Part of a small language model's weights: 63.2M parameters, RMSNorm before each block.
Each number is 128 + 32 x the weight over the matrix's rms, rounded and kept within 0 to 255. Layers, rows and columns count from 0. Numbers have three digits each.

# gate: layer 5 MLP gate, 1344x512, rms 0.286, rows 483-602, columns 416-447
# up: layer 5 MLP up, 1344x512, rms 0.301, rows 483-602, columns 416-447
# down: layer 5 MLP down (transposed), 1344x512, rms 0.211, rows 483-602, columns 416-447
gate483:085140117182178108125111131141181097179140101080076154109143138187157119147077182116150124136132
up483:123134162098068138138112092117120146081161138147153097103102158179099142109173077158172125125074
down483:099109129093069112178083095162139132102200126150090122157129139108122142092147155087144064128143
gate484:153111143156133149146174139092189091138079077120107080129144151127151102116079108157141134142123
up484:124164102205171111091108124116105173084117119099159154109139081142105154169136134113132149086084
down484:159193132024183106118159142133143104126096119200167104127140160155126114121098109104171081136067
gate485:099109106135147146087117144108145143125116095151154154166123104126099070091195083138112128114191
up485:186192147130169142176159170162094134089105133153167184172158142119095100115122148126126108123085
down485:101131162109155113110085127075140175141125124154116130101123113083066082123146093150119182115156
gate486:143122142108119177090129161141134128067137135160097181111157135157143066106111099131135082122107
up486:136142149135105150164113142168111108126148146122135101143118166168139155152133153127130148112158
down486:133144147126098115180125112107129131128176112089076099172113154162135087120048144085087139101168
gate487:108080124111157101138094108096144169158149121124101104129151073112104104106133113153073154114161
up487:153106104130097138115155206104165115113118146133109127113163183140198106112122108148107062104166
down487:083095081109126118120131114159118173101127099112108122115142146184161190170081143140117057083095
gate488:096171137168097127103176097146102135148117120122156072149212138141148045182157174189084108075124
up488:129153098156130113096095166108089093116058164098099085147102144110110157089130091135122097137136
down488:159069176121161167131128203152154123144216140129119142040073095101179194091124090069109138129095
gate489:131135153209125131150146163110115122159111150129091131126098158129124095133167173173168110133147
up489:089084130096203140120086136110112146125153087205105082128190172112142083125105086153111138121100
down489:108141149086173114168070078160107148152145126175135087134135104128141081126100115129124099120110
gate490:097161142129176074146088189154121214119114078120111157130127112146122168156159142088074074157134
up490:154104103107103107119124128114094094173195146094226183119094155152176145209115189109128158125122
down490:132126118153152098102105123157104016120134126089166126172163189159141102119151130138115136102135
gate491:176082106152127083143122096148149063126120081126122144103105141130129146094203119070121119130116
up491:160165174150082137139174120164108099217102096154094156127123120160182150112129182143108139105130
down491:118161121102146172166097107096124122074132156107123146133136155125065124154134129115107135141153
gate492:176130115117107111127125160135139128184087162080058108123138098119202116144132138109130093116104
up492:110102127148128157088152071114144117103086108151129104158167127135151105110119117150151129161154
down492:155186127140092051132128186154127107156124143087135083089148081112109107115060111117178090073182
gate493:105107148108154107068101134163146075116089125161174141123132135119105153080136128108101106153159
up493:104059131133091140101163115119123158154098143095128113129171098135095118174104138163056154084098
down493:154098134063094138190124117146168155168209095128134147119118116131088157114141147136113126127123
gate494:116201113116171169138180142128114146195127104147110135126123210183084136164177171126163157125125
up494:118121118118160197135191115058166121157105200149114099092095117129119100109140170152093138123170
down494:148149145143122091148116084097095110120099125109148198161119093084116114129177162124103139150128
gate495:181099107124165090176112115094130138113112113112146147176132119103141162156141151127164136120126
up495:104116155127121076096087112093130119131168097092120172149089130113163173149096178139129098117155
down495:127130199140100159120136132103109134114108145129116068131143120111190098121137171094147122125152
gate496:106136178059119143150144166126135200153158131115115102170121201064130126103102128112112115106091
up496:116134047138081163171114142129076151072178141131109093100085157138150104172086166073126133132112
down496:170127137142094099072032118147117091175096132101122089129121090103158193126143136088097123137085
gate497:124089143062149139140108090094162098159105077113112125158130124129107203156097137109141007189153
up497:127099155173149152104113131125117133128120233146094105110147155117177109091126182096143174155108
down497:125121115132154146169142191114120159133125141088099116052109103164185137090148135117157100072151
gate498:105087192135164111130109118105055123105095134140142096124095113121124174130131138140112119128100
up498:102091159122058119114183110182146054065094130181127103108086183146155137178134099169144159128150
down498:132076109097145136161176137153128152101104055146076103119060144108095110127144069108174191096111
gate499:174128052119105140086161178140111098184153118119143166101169138138156138128090062123095144137104
up499:164155163115101187192169135162156121121145069117164069117117188124134146138133157160181106089091
down499:146158149154081133100110101163120130112141149102135159143141204125132149125155128189148122119174
gate500:129090148168178181123181134132144159109116151151152133129072158093109138157182112086078131112144
up500:016116143110128095147128130057129097118166134025115218130141139097191115138144078156178116134126
down500:093123174106107186147133154126166120125143119081122124168145098086134075080105130127119137171158
gate501:197184115155093173117130154089136137161158136172165162192130070124069156065177085145188087086115
up501:159047154133126106158097161084003094153177123117121129102187147201144093137215085137152158120124
down501:112141163155127149104120174097103080138133157108071186095152115158081076072091116083115126139121
gate502:121109151181147091106120076087144109136181128102126127133185136200081107179119138111089117133102
up502:111123130124182094143180117082153149189073112104150093158149164118152081110150156140088166137112
down502:133163106102082120165149150143079148163051176158133135106124091065146190094146150176141099142107
gate503:091150118111158096141167116125111098091106126140142163113146125088137129102109095081148117157085
up503:148132147133077127149162096104134090140144129102161134145116165133143196152191150139137134195123
down503:169109165158072150144166167113139107126124140152160144130120103102048125203150097177135134129108
gate504:100166205153125143119106127140180179112190152091203091072151111141123149066099152098118105093144
up504:100158138138164163096090156169100181089145118160150054128162186147145138100140109125102087129169
down504:074134107106113193154113126142143172117113134115192148119093171101161154144191127110100184124121
gate505:152136121092158147089105159129124096097123063148070110148115165142123152158118181159152084118111
up505:141100120131171148144101164100136069151208124129181125153108160146119119111145117116085078088164
down505:172112132125119105158145184152140108119110140112113108131119133126136085137162127119123095139077
gate506:157081096155133165121154223088089079174137089081106168117133077124120125133121166095117153129147
up506:170153114172126114096117078117082151118124139162142098115127138076090104147141164134123198160077
down506:094092192164097180133137050148102154133150101074137093180150147124159173085117132126144105207101
gate507:133108139145110146208121104131207184163135177117135152134096188110134145159118146128127138114113
up507:133177120126170111143147126121129114141105123059136107074162156106089119113067180153106112146107
down507:093116121117144106174095153176182159094030114116094122141092149127161140146107099163158191158150
gate508:134165160112133129157167135176148130124188161114191122089108130124127139104118096105089176128105
up508:108123182151197151056097126085149082088069140163100127105149135151127129186098154189086127085130
down508:106164091102148095166102133172144121097127106159155155184152130130186162119086115128134127178143
gate509:099120119105131169132119115134140131111143106148102097118126112150068115116157164171076116151115
up509:172126107081138153136163143095086107092136130110131086133132124158121114150104092079151144142106
down509:119156139129108112113127077153163146135102104156149140123131107111132131123093056159128136111108
gate510:118097134132131137141124148084084156161181103116080129159105137135139160068113135140158107133065
up510:107065055131092101144142128191134072146113147153146169113100142122146082196133128105170127142155
down510:100063126127146152136101124115101191163088172209159124108119178096111122184145123173160127171096
gate511:141076197110135092128093187078188074113127186147179125150123155112179141152125101120138161140140
up511:145159100162196116154143186127148110129157131066144156188139067085071083147111109089187134111107
down511:156125205113113157076110111192189092103039117094123048144191073140054086084099136042155129124134
gate512:149153100123234105135124122198120165194108116158093170171085146089123098176095085145084139184135
up512:158158137136109146151142124096122147093066136150135139139133171140125099139157117160142154134083
down512:134116062171125177153135194132126097103136136076133080150122145083172147085139104121104164133134
gate513:161175127148136154146097155112156115119067111135120149136141169142139116135165123088120140182131
up513:121096113111124067135118119221140126129141104145092094061098170143111105166137122174194181134123
down513:112086160089142132129116118192123141127156145145134106110059138095175165133086100151139086101150
gate514:153144163093130170130175150084101142152155089056176150101123161166160139169162138117084105146108
up514:131070138118130123202118138099139152156103123144168168095171105166113185086133100178113116142151
down514:141095141135148166132105105184190141153160149131209144081164124244134195072142078133146089194091
gate515:174088109123108141085107186089167149038109174108184131133128135111080110108123159081106138160102
up515:157084120075098155080065159164123183107084196095199169126077161107164135124089131161102122130119
down515:125108125078151150110138123114125142089039155036109083165119115144076155114131093105130087146109
gate516:137113134163128109141179132102150110100147163106168139125154106159091108161120136152058144089153
up516:161070160150133168117138110109087158143077080116111126146105087114125099081098117162149152121157
down516:122141128167163127067179066107082133093035165104123140124130154173140114087131201138117162064083
gate517:105114048105181125069125110156160135113130167208115109146137203142159108157159148081088137113152
up517:147089127110120108031125127180222079179146124116092135078073126090084112087130105095130166127163
down517:138196114128141156094187118154133143066174058123132142007160087014031155088111183158191099141075
gate518:129154132109134082105094129128183129105149152153121148160168070100126129081083126094136111082100
up518:153120140121102112241138101155152062135134117162161117138114179159149144107143115122086086173071
down518:168095169198082132164133091085123097148138098104175139201090102104100155130095117144106105152156
gate519:111168150153152097094099148114111072107116116175166138166144163098161120120076119122118105067127
up519:130155096076155127118155142090135108140106126109142164128099147173117052091153136124113126155187
down519:108161094107180104141135220129107117124163148117087133147078053132024166107167101143122104083132
gate520:130144100144161146180130080139156143149082172159086135068113084137170157128129133142142046214120
up520:074073137136110116140120150114102064128052141085136028073110135118141165122110142142166101094128
down520:167086158098141104116063167126084174135081151087160186164146137120125181126086111120129167164130
gate521:093119131120145137138154193071130174081138121117113130078166074190158154092142123073067130088145
up521:103151182187153124140151123142108163159118114145141139089086112183159168091159146147146165102113
down521:151188134084127168125102086117074160082131083158188102086073044122167086141169144098084151084085
gate522:117156102142141117182150154176108152142116102130167210209129146138127181192130112133049077069111
up522:116082111147168092148136098089111144077146151079112120168112202168106137115104115118143106131122
down522:141101116113131157123051119091156158134080132157114142130125098172188159129143082111115094193138
gate523:093117072092138141074121082136096134119098185138120152148146144127117114135155135103120179136095
up523:160075175122100106085084152134153095112175149150113142146136099195145132144106069136070196166122
down523:151149136088083151113106123133109141149116087166114206149144168203091146129114125129122158134184
gate524:115139121159134109112128102189222153161136132121077140155162089131135138096085128096121103165118
up524:100117139132150110124122098128165216158128146084112077183170152077068126121088147113128111183092
down524:125161100138120080053166106160128085115137097117129129145129118127130118146116114128056115134097
gate525:162092087096173138133129088118171130171123148150137099150172122111145061135167105198135154130130
up525:046125122163120098183086120152107147170104170115135053098075095135198176161062120110144151133075
down525:158117099098136095183150081100118117089154162104058167140108137139102139139124114086128103134117
gate526:124135167148139117128142147111132140099190163161115091134122133098108113108147164155122085139103
up526:069173120108122148057097160114115190168133168167149143105148155155111132120050118131094104114146
down526:119146117103132158172106082175113088121147111118124189111141158134128142139112092128160114082086
gate527:144110088064159176097134131116194091123117094139190129198166173064118172162159145135159124144126
up527:173128050147119156112133128162148136122100162147136114188126071120145138072132110171135149090150
down527:135117117128107159106091138130138103147104102094115128141167088134130117150075162105105124104123
gate528:117133144143123184137145084129181184139083107119133158171108140150164162126089112155135066163149
up528:184126197152144091157113142079066163124121195156136108168132152086102154118105114098140140112152
down528:106079118080077124115142105147148101152090113148167132111102158119168136107089100112121152168108
gate529:155130144080133134146104127104105146158128135175081093123138167081140091139147160172207133135141
up529:127107128141119191150130116136163120147120135129089097123129172112155122127179117139146033111084
down529:128145132140114069132169190139109203177215206132126090130111140186117110141124151102103159188136
gate530:219109053087124155149042159179102151172088073058153071113214073150119153094068178137153101112150
up530:209141053178135144086051182196154157162116123076116044171144051105076164137152175168096079144103
down530:161072033063170177083089162234093081124081068073092080122192134156138173156157177142138107135186
gate531:087061157151102099129153076152152159151120123196162148196080162146049153113067132140114115148089
up531:155128159134129111098062115182130137139152191135151152181097145119139143052182164087157147068086
down531:089087103211128074107110106178144171064148134104124198157078136151193157099147102121187166110156
gate532:170078118112133163081225110103133180094110131134055140164146165125137161108122144109119151161149
up532:073162164148105126137102103063147132072145155185161157173182116121105145097115168170122109153136
down532:082106084148130105101145134145124161071132120115114163165126120153132092110118130182084096112071
gate533:117087177090133081115088126098155069082141056146141182096139119182134101070192148136146151076160
up533:165128134138111161136120125114137085118061066100169133098134134113147112113068109126113086187144
down533:089202087128094118102109135137142169159115196171203124130086119132098067151126140110124164144131
gate534:083119110052142143114136184119127103069104143128066106153161172134086125084100187073137116112168
up534:143136148099069143086128136142085100199143150125141155092140174117158069080118155127133091158075
down534:134054121134148143116180098106121165161118075139088103165143150074083127146145097105140099131081
gate535:122181201154158152161115160124168124151106123119177135170176115163100132138117124112165159120164
up535:154101092130128137128137108184103128110132170075141084131175133123137140159172134110096152168169
down535:145188087173175078132139156122110127130100114085083152171143159157152139110173168145157163095112
gate536:078054132200153129142188113128113155092165075116104127114164108180094121123150126089144090123115
up536:118112161111149110120124134148160180079121131084143142135223142123098153182155132165103077095139
down536:105060131156128088084141155101114114057143194150105107110130107136091169103167119083128108128163
gate537:114084100093144123180125106120145146136149169115085147127090096184093154196147147148143151130111
up537:191026120130058116126114147125103148146101136075153137101139139132101106138108141152195152102170
down537:099150143131142101159142147129112176084144143113129103108161181075144170147115155133126224109198
gate538:112169128124176135118103085091171145121126141145117112162118131113097162139117104105129182111188
up538:103132120180102109141095090159173102122142102170125154092098152137135183131140158172102063131168
down538:184100063125079141114168138075140140187086097132186102151095158157145098115105109104132164115100
gate539:128138186161078133106125108173115039185157120150076085136149109124156173092130133128117090106080
up539:095202162154103133094113117184152129191062148129176072040167137125103123174123116168156156136122
down539:117152136111074147117114155131199099169136118090171133122160124147124140207124161161139204162095
gate540:129143153164075188086139145164110119128154088185107108118099132123136122189107109177195087086120
up540:057147094108114104110064115144134101092122177115111204127135161141102101152127111180185093076125
down540:107135040088127138126156114144095153169112159067177180111142141157159134073146106098125108112102
gate541:178178127137161142207091154091128153151129100134147097212131072117090173112127166145119139113202
up541:138113135119175148134063158132094153136143133125151119212152108121055144108100124119094126113151
down541:173106148169089172204144197151151137102184109067136077155130103142191111125120131141142119116138
gate542:120140132086108115096173156099087160169117118171104140171080086206072117140096072100047160089156
up542:112141096177141151050124144093065114132107126172095084150098110129095092133099131142087100147134
down542:136140128144082159119111114134108145158102161100136089094152147098142146112073134097113122146103
gate543:175132152104110137183071138139160181173107067129244142175131072088123193167045169112153082092090
up543:142121130088150147144060115137080160130143166156184175125122121111124182150141149096105089113131
down543:136169091157147155091167103129189125127110153118095088139143153117082106157140119128125180109181
gate544:115155123125123150144085085121149160162168099176067123147108147130165156134155165110102135164178
up544:150152149110095174159109144106126154137140091141133071144138171187137134121115178137077126137114
down544:130119123122159119097187162140099085143102172151134142119162125111090120129109108143183138133110
gate545:184141111150107114114141089102157129143146163122142144148103148143066140084139147148107095115137
up545:095116115068106060104169176078082190146114173127113146088117138161190065178134141097147119143112
down545:101194117127119110153115163123061142050139148065139120134175114138176110174109176134081179175136
gate546:096161073153110108151121126125127121146200145086175105153108110134143153167101115108086143117110
up546:100131057099135139169109135097099147089169094119149097117123108100138074150101080141133134124127
down546:108110135052155144219141162090141149114071121170090057133092112138131127099094123084167159079178
gate547:164106157134168070190067139181080090137137101110125164107101163127121133078133136107120110102138
up547:074098091074106082099182123097096087123198159095152150124074156121140189139134130167099129111085
down547:108149147074096079125059099079150083105147133204070138087138172146149141050131116098101125173115
gate548:088144059135110149136191056147135171125111125151118088080094115168141179139142146148097126138146
up548:167100134159118118153072101095137119084099130125101135166142119134185121078104116038128126069192
down548:086069142126136100157152113129168102135112103113054107098097133180094145094118159087135141153109
gate549:138089125179087179106088156181136155120105108169146142168135105123103088103160218130103142057122
up549:089086131117208111093159128101043121083155179175130090129125177113135173161170140168156101157148
down549:114173121101154111118177115158106122112193149126161136170168129094177137117121073124182089142131
gate550:157142110143145181118111098135142133072163097153161126122128145187194169145113169108097109127107
up550:111129101167088126123103123064149148141136116087168099151109172107141180132155147092103081142122
down550:134122139124145150138165168143202172131117111066121122141146099104110092123126141183139107183094
gate551:117187132103153094181165117173126136160150141119078130099182139135105110135151086098191112089119
up551:175140151145178084141094080133133146115154039124131114139150164094123146110089164090119135181099
down551:105110072149099145150088166091152159162157112094104138124092090139088063180156095155059150125131
gate552:083176162140161090128119115170090162176107170172090135160095131138119119177138160087169103142133
up552:114151053125133090170100111150171098113183090126103141088159107134137116153171077112109140159121
down552:121161089167096118122120172177100144152079145146104172120096148102161151079093141143124037125122
gate553:122128156173105120126117120148176096152090184115142117138146178085107156116136106108102165150166
up553:101130128092134139149095047151116137149169129093113137180133137090102087131151095119106129090107
down553:100132112136134093135146097138159139152171143133175151091102085144133182154164078155084153106091
gate554:100186244144134133173138210119082135160121144117156152125138125130139103142124082131111116105119
up554:107104158177129165121143162158102135109161103094098063192116098190169122098096057083091185101103
down554:143106077113136140127119115200128155120145102072073144131117116126193103086185097127129133178118
gate555:075113135155206118159136208104143153127110089139130144151152125088118143160122034108163126163158
up555:153102077128178135130118152160126116138100170123114188160116138093175104165087118092120174143114
down555:197115137098103093119109119135106154101073081124104132086114118073022081132144107096139167104112
gate556:097134150154134169037134139116137146173122115147079176131102113088112143117109110137146125122119
up556:111110157169108106116171153131167140151130106086171142129118158159065125149162134129107103148135
down556:129146149101158066084128127107102154165058127159091124098167130093102062132149121163085190138105
gate557:177105068168139121131080136119111127143100075077126111140087047104145091163057139154104181122120
up557:118120124153171111099132118094184227108188102115082183161119135136140115106162129156111138155100
down557:118092238084158111113126116099158125129124152130119159125107124119095090106194111092105108145097
gate558:075127145167202125111155054126139120136141167101129135111165122105182097169169135124151082142133
up558:075132078116134122087120128136117158124136149155080155175119118109079136123102105209080098134093
down558:125109192083172177087140128091108111052122142146124131122106143087087104117145109157127128141151
gate559:139112101164135161100109102154103067109114130157101073114097110190138086102135108141189135102106
up559:159074119146117115145130094085116155148186178130084109161169177198142181133082143127179201117110
down559:133119112104125112169120100147122151102134139162143073152115158122135094073168137239101147151108
gate560:121093119178159104113125206122094103093086142119107131153077127134168077145144186108072125093149
up560:168065102172150100158134170132154100151093093078101123194083186204085171103111109083103142163084
down560:060144149107083037097076128162155126175070122132182165158095052091097148115112122065125134122135
gate561:113135116103145069118117146178109152159144154137059154104100114140139072087137120107109137109149
up561:109115126159132128106199104183117083161152084159129127104125085147123066146149127114137149045095
down561:132128157161096083091149097123189170075199142129189121129134122146166127131186182089132093097176
gate562:106174130094123126128123135104188129146143112119093179122081104133175122155119143079109112109108
up562:149119165159040166119092172163140126124083165139091159126094196154162142139070113128175140088149
down562:163088115158144140148176114170180092055092138132156155170128084106146164057115077142039169107140
gate563:143098157183149100151138139108144122065150144130210137100181201081143178074165173133092107144121
up563:155098074118142141075123130113149147125147199092138137092107130133099156149135174219147104108143
down563:107130130136080111092182071090173163174105070131110098108107122110132113150106121100124175103160
gate564:131170160062100183138176046114124127107072108137119094192158117185178148133119143110079141095097
up564:058117183093124124145164071138112109105123193121099168124098172116175111145212017137106037143102
down564:101154116172118103143166128154175210121178091113140121126144105139122169161124147128141078115113
gate565:119155144133112091105138169156160113117180107080145185111183093174110126153178122162137025122081
up565:125143140135099063172101136171147156117080094209080205093137121091072120147110106085135111133123
down565:134116117090140136139113114128150155141144153040115097132104069214196142137064165136124163114116
gate566:065153119086128152174082166135149088138105109095062114182145090148111135108150101130164118147110
up566:162140077173089105193149089132145154102163194119114129172129147107056101134147130129140164177169
down566:141143161120132089120087134079123156142207146180137138095118125181190085136133128139074157069114
gate567:084141083106150142138117108137127147201121131164168164099181116130124067136095110151142100137196
up567:175115087157151149125070093170161106146047128114115000138134140085186136113116152109148094116120
down567:160193112178117181109163116130084102116128103137142048141160100119157070136179128076115094163129
gate568:125111165150121191129103177177111149137135146152084125159080108151118106063121159138141141129134
up568:138064086193143084087157163159132152114144137172133117147091082157035132126118180126118159101090
down568:164102108111113215139126166145092062169105144172106078140113143123072094133135140062102150140071
gate569:139128188092152153141178129133076125167105088095077155083077131135178082201109198096114119150127
up569:102134080136086113110139091124067151105155150150148107086137126087039110083134094130141169147073
down569:112153104142119147143102121152156155082149119122179111107112079177129101162103101128134092131100
gate570:157145173165143146101117127149185098143184114201139093133107128163144105140159132144154128169122
up570:099090122113090102128082138124142099060089118182112087193131194114135086099170162085153131205087
down570:135092172141087063182139122080154121081138097143089145129175148118144127054109182145114100145074
gate571:146096122120148162125148127122149104175199155055167136126095117171072102156141085142118057077133
up571:124088100140119154152162118072102116145089152158098080151090199077132137102136082131114139116106
down571:128104153131147108088175172098132068131083153111165056107160109127132116120152110065128119105056
gate572:179129113110121183115133116081143090089146142176096122088132142139135049145119099127157067145153
up572:145117050083126141128164116139132154165167164144098167093219138142118132141139150115124101118084
down572:139117126146091108111143155172065176110101170182143109190127105126135149104097144141109133056179
gate573:124142096105122135171123128123116094134108148136125156087109165142175159134193134124159117178172
up573:101112115176116152123104163145149095185167112100155090113100169161128080105120122139072091113140
down573:099105128169146151101104134128150107100116090139128145143142108094141165136125128081176122164109
gate574:212095098117129121088142118156152171121199138165106147158110101092089095174171072095171143148170
up574:178197099118144158135154114099162118156133085150098107144115140106095195178174106100158129118067
down574:083136201131109185142152133149116154163114193158109188063092104115148155161119102079132099120138
gate575:113127222132099145111097106178130112082141172082133129158119129089126143155160177108120160148129
up575:162087106169156144202123155165107145132126147124135131096073157180155150146128174099161174106125
down575:128123090146098168135115097181131075095146145135165088136179109124123135125127207130145098056074
gate576:113124180165133123128081120158161070141127151124130179156132115081145170123118152178117154139239
up576:087136128160131122102169132155144153102184114083137163130146201121143128096084091123191115135187
down576:166150203159126171126072123114194109134079117139111115103130123089100158101116155179113113157122
gate577:158113169117129202149112113161121123135107132107131134094142167103113079166135170112099119108116
up577:104129134113083180139149104123112147153125113079163161126094077150138155149134126165145092060175
down577:106144154116130084110085104128146067158144077036124133153116104159123165163142088187111097179088
gate578:187178102140110134131172116095175125128182163152170122117087136152131121101100098138120133177118
up578:134105136154161146132114142099184070106163091129135102131154151074107104142162148130114098155102
down578:098116211116128125011097107111147137103149097184126121112078185170142153108123111081110073084116
gate579:189131160114123177106140184133124081129190089163089175099156153179189104094095124144185047142124
up579:091138134122129163101117132177152102088183107110117170112100214136163090132056113119134191091119
down579:124138080169138124123107117122099164111105121178131144088141104126158095144136111140139071118136
gate580:143124106178101172156107114115107124163112151105158135105177146097120143136041122124081167094107
up580:087084096166126182185126120108099144145142119116086138097128127146147110137100121156160104129119
down580:116103124150134116124157140149149119142142121126123143134110125100131121189168131085116110161172
gate581:137087065193143106156121106129147132143146124132109117215096092161119131170153122086137142064100
up581:110088121072149112123148179112132089138115171188102134113170082124124166157111144168050093113093
down581:075088140133114179127137102124174128126167159184148116076115079139180186081094170160090120116168
gate582:144117114108082134097109129066076160090103149095158117087123142143107080164144162126126109128145
up582:147121106121154148146144155169165121102087108178135101087171138160132069155106068081116101111150
down582:107138119180138181108146138113128074171133050092165101120103110155102139107150118149095131126107
gate583:131119118163123104137118139080115073146150077134113197085124136118119180165151152138123126122100
up583:103090109127150135132117131154159135149113178129224138098171113127121126050107150132125141143112
down583:119126164113106121096158146150158196130154132117140099152150046080159161136142109176130107163177
gate584:131106100079078078145096108123132149123131153191104158107099119121157117153132102104150093111119
up584:136083138063134146172121147172110187159159144151125114172118155111068150097142186112141149085136
down584:092190121079177114141147180179135075124193150103148181088131066137103177142063172141117140105115
gate585:136165120062170110139173153136171127090105132108201105117156108120197149131196129139120103121156
up585:197184111063124080145103129137200187121157119167098098127172093105133132134093150123082046153143
down585:125163104072176140139083146176149133130178186096116116151130105162108113065142182097191154144133
gate586:148099175164109146097139125139160102175114140093105090169163083140117116125148112093125154189118
up586:090138127148126137157129160148145144163124153124089127107123129137085161152136144125059160129181
down586:138106165147101104136165171165146147078124153147130088157066162061104143111122140095120163130153
gate587:071166121082103097098139151185130155127158118151130078093140125160110124144187143101128155109164
up587:111098153118120140164111048124195177152100106159200194095097102140133183167135121106164137107109
down587:131184077125102130138159130122124136156197164177128163146137129126155090102155115124138118114118
gate588:134135117130171114050169089133130115148106132105130137179091116062136099193087112114156122151153
up588:128085167157117152162165176160127149107122120095122119096113163149131191140158127134142100130109
down588:137098092131145108164116084089063130106165118144124126147114131087098102151122097120137171128101
gate589:192087135155130125128102084099118108131120123181123165102122112202139150125186148188111095105101
up589:103158160107147112146105114119195169175198109100167123120120120130204055130060114127115199100086
down589:102112136170205153115104117152175107155190113135135082183091121148099099113100092139096162146096
gate590:121106106161112100088096133122088206105186108149200100171169148128129096156200092163104128091148
up590:120178116091090067121101067122155168139099164136125094125142128112172200141100084125111115123103
down590:145083164094123102150100152077127147124162161115070079111129062124128113114134049134159093155136
gate591:116161131143138126115078134150099212127141169142170140135100150101131128140152057141111116144130
up591:109123144174139128140168163111145162137193190147119079119150122086144134115159114151142137105077
down591:173165085116151131105083153137130165138142108117143114110146102117089095162144113100124077145178
gate592:126129195169146146109090114114172133165079087133117066106102132096145164101136146073089094096125
up592:133129160164139150148071101126128135179122089104109109123111159156173134106107092131173152144222
down592:124121140095082141097145138135159056104077155176092112152089129172182182094161109086107115132151
gate593:192097077084089110134138133200155021165129099132160134183120120139127165133110144156132135178129
up593:151151128153094097090122152139126127093120155150177152092103065106103137197055105127117162116099
down593:215117130113174142107108188133144115168151173141139114108114050091175105079140234136139096189218
gate594:127133143086129087125122132107145126135166160159060141125092112141178179154062127131184100122174
up594:054109104154158101038158174146083157108151139156177085075147096155102067084130121175113201115123
down594:148079114105161153139097124103187102124134078130101198142123147127077113152139139165153077144115
gate595:121143160151107163082168103158135175120128139128097155140122181121067117112115118136140114121135
up595:121120167133118151118171132152164124089124099078155081176085186070066113079089165094121106069133
down595:114101146148112111150142129098078063161081108127125148157074070143108114179103135145097128160115
gate596:117196174109113101090143121116108180108152107163125131109050061146127124122160126127135128057145
up596:145151131103108139164056173120165153134139101126097173159139112117129138179118191150105102107124
down596:133145127087174175115102096137119105195209083120107133064107195114117121143134143142152119046121
gate597:133130167131122130094083092115159156081157122153138086097114132143124063138117169112131116100108
up597:165129110172201123108100104131092167125185172168102137111160076181154118203193127165113124125135
down597:103153111100154144125140175150146054146095147108129121135138109164117114109162056119114111214079
gate598:119114139076122184127060151134157174113094102101151156107109132153119122134099114187119113104110
up598:134173139120151159113138077157127108112131117125155138114127147160114126141098133137125137097085
down598:093129132141110122145152171125096107109151107115095140108135126145090158113115126160117103135195
gate599:117072088140140110089093127068153109107115087113127170141128161184148160124166153087106127117144
up599:162129182157105162147160059170124147222086117140081212140180134133092056144159133124208104150075
down599:199173123101154098100068098111189121119091114089095194179114131144147135077153150116124162111114
gate600:127154120178079127144116155122124121153151132114167135162122108094131110137140117039125115099145
up600:139108100190139109189139166194105187105156105139112074091149174114098112170134114110128131128224
down600:105138083214153096153116110083113152141191119129140078129081150079162100141172119123103122167204
gate601:083146141167177214143127157116132149130135061069121089148122130183175123095174095055122110147152
up601:141142167059156148129160186189092117135178101092058128111167129106140197133112090180133071134112
down601:148120079189087152175118147053108054147122109173149111124118128182168129065143140072109116156160
gate602:165188137230147150171150097110119116095134114146201105131120136102142147084149143168151097159110
up602:162109156107149207152112171146124095157214149133140173115115123141150135156134141140124167145069
down602:178129161135103143131114141154129113149096173128187142179162141054126118159168105103108124128135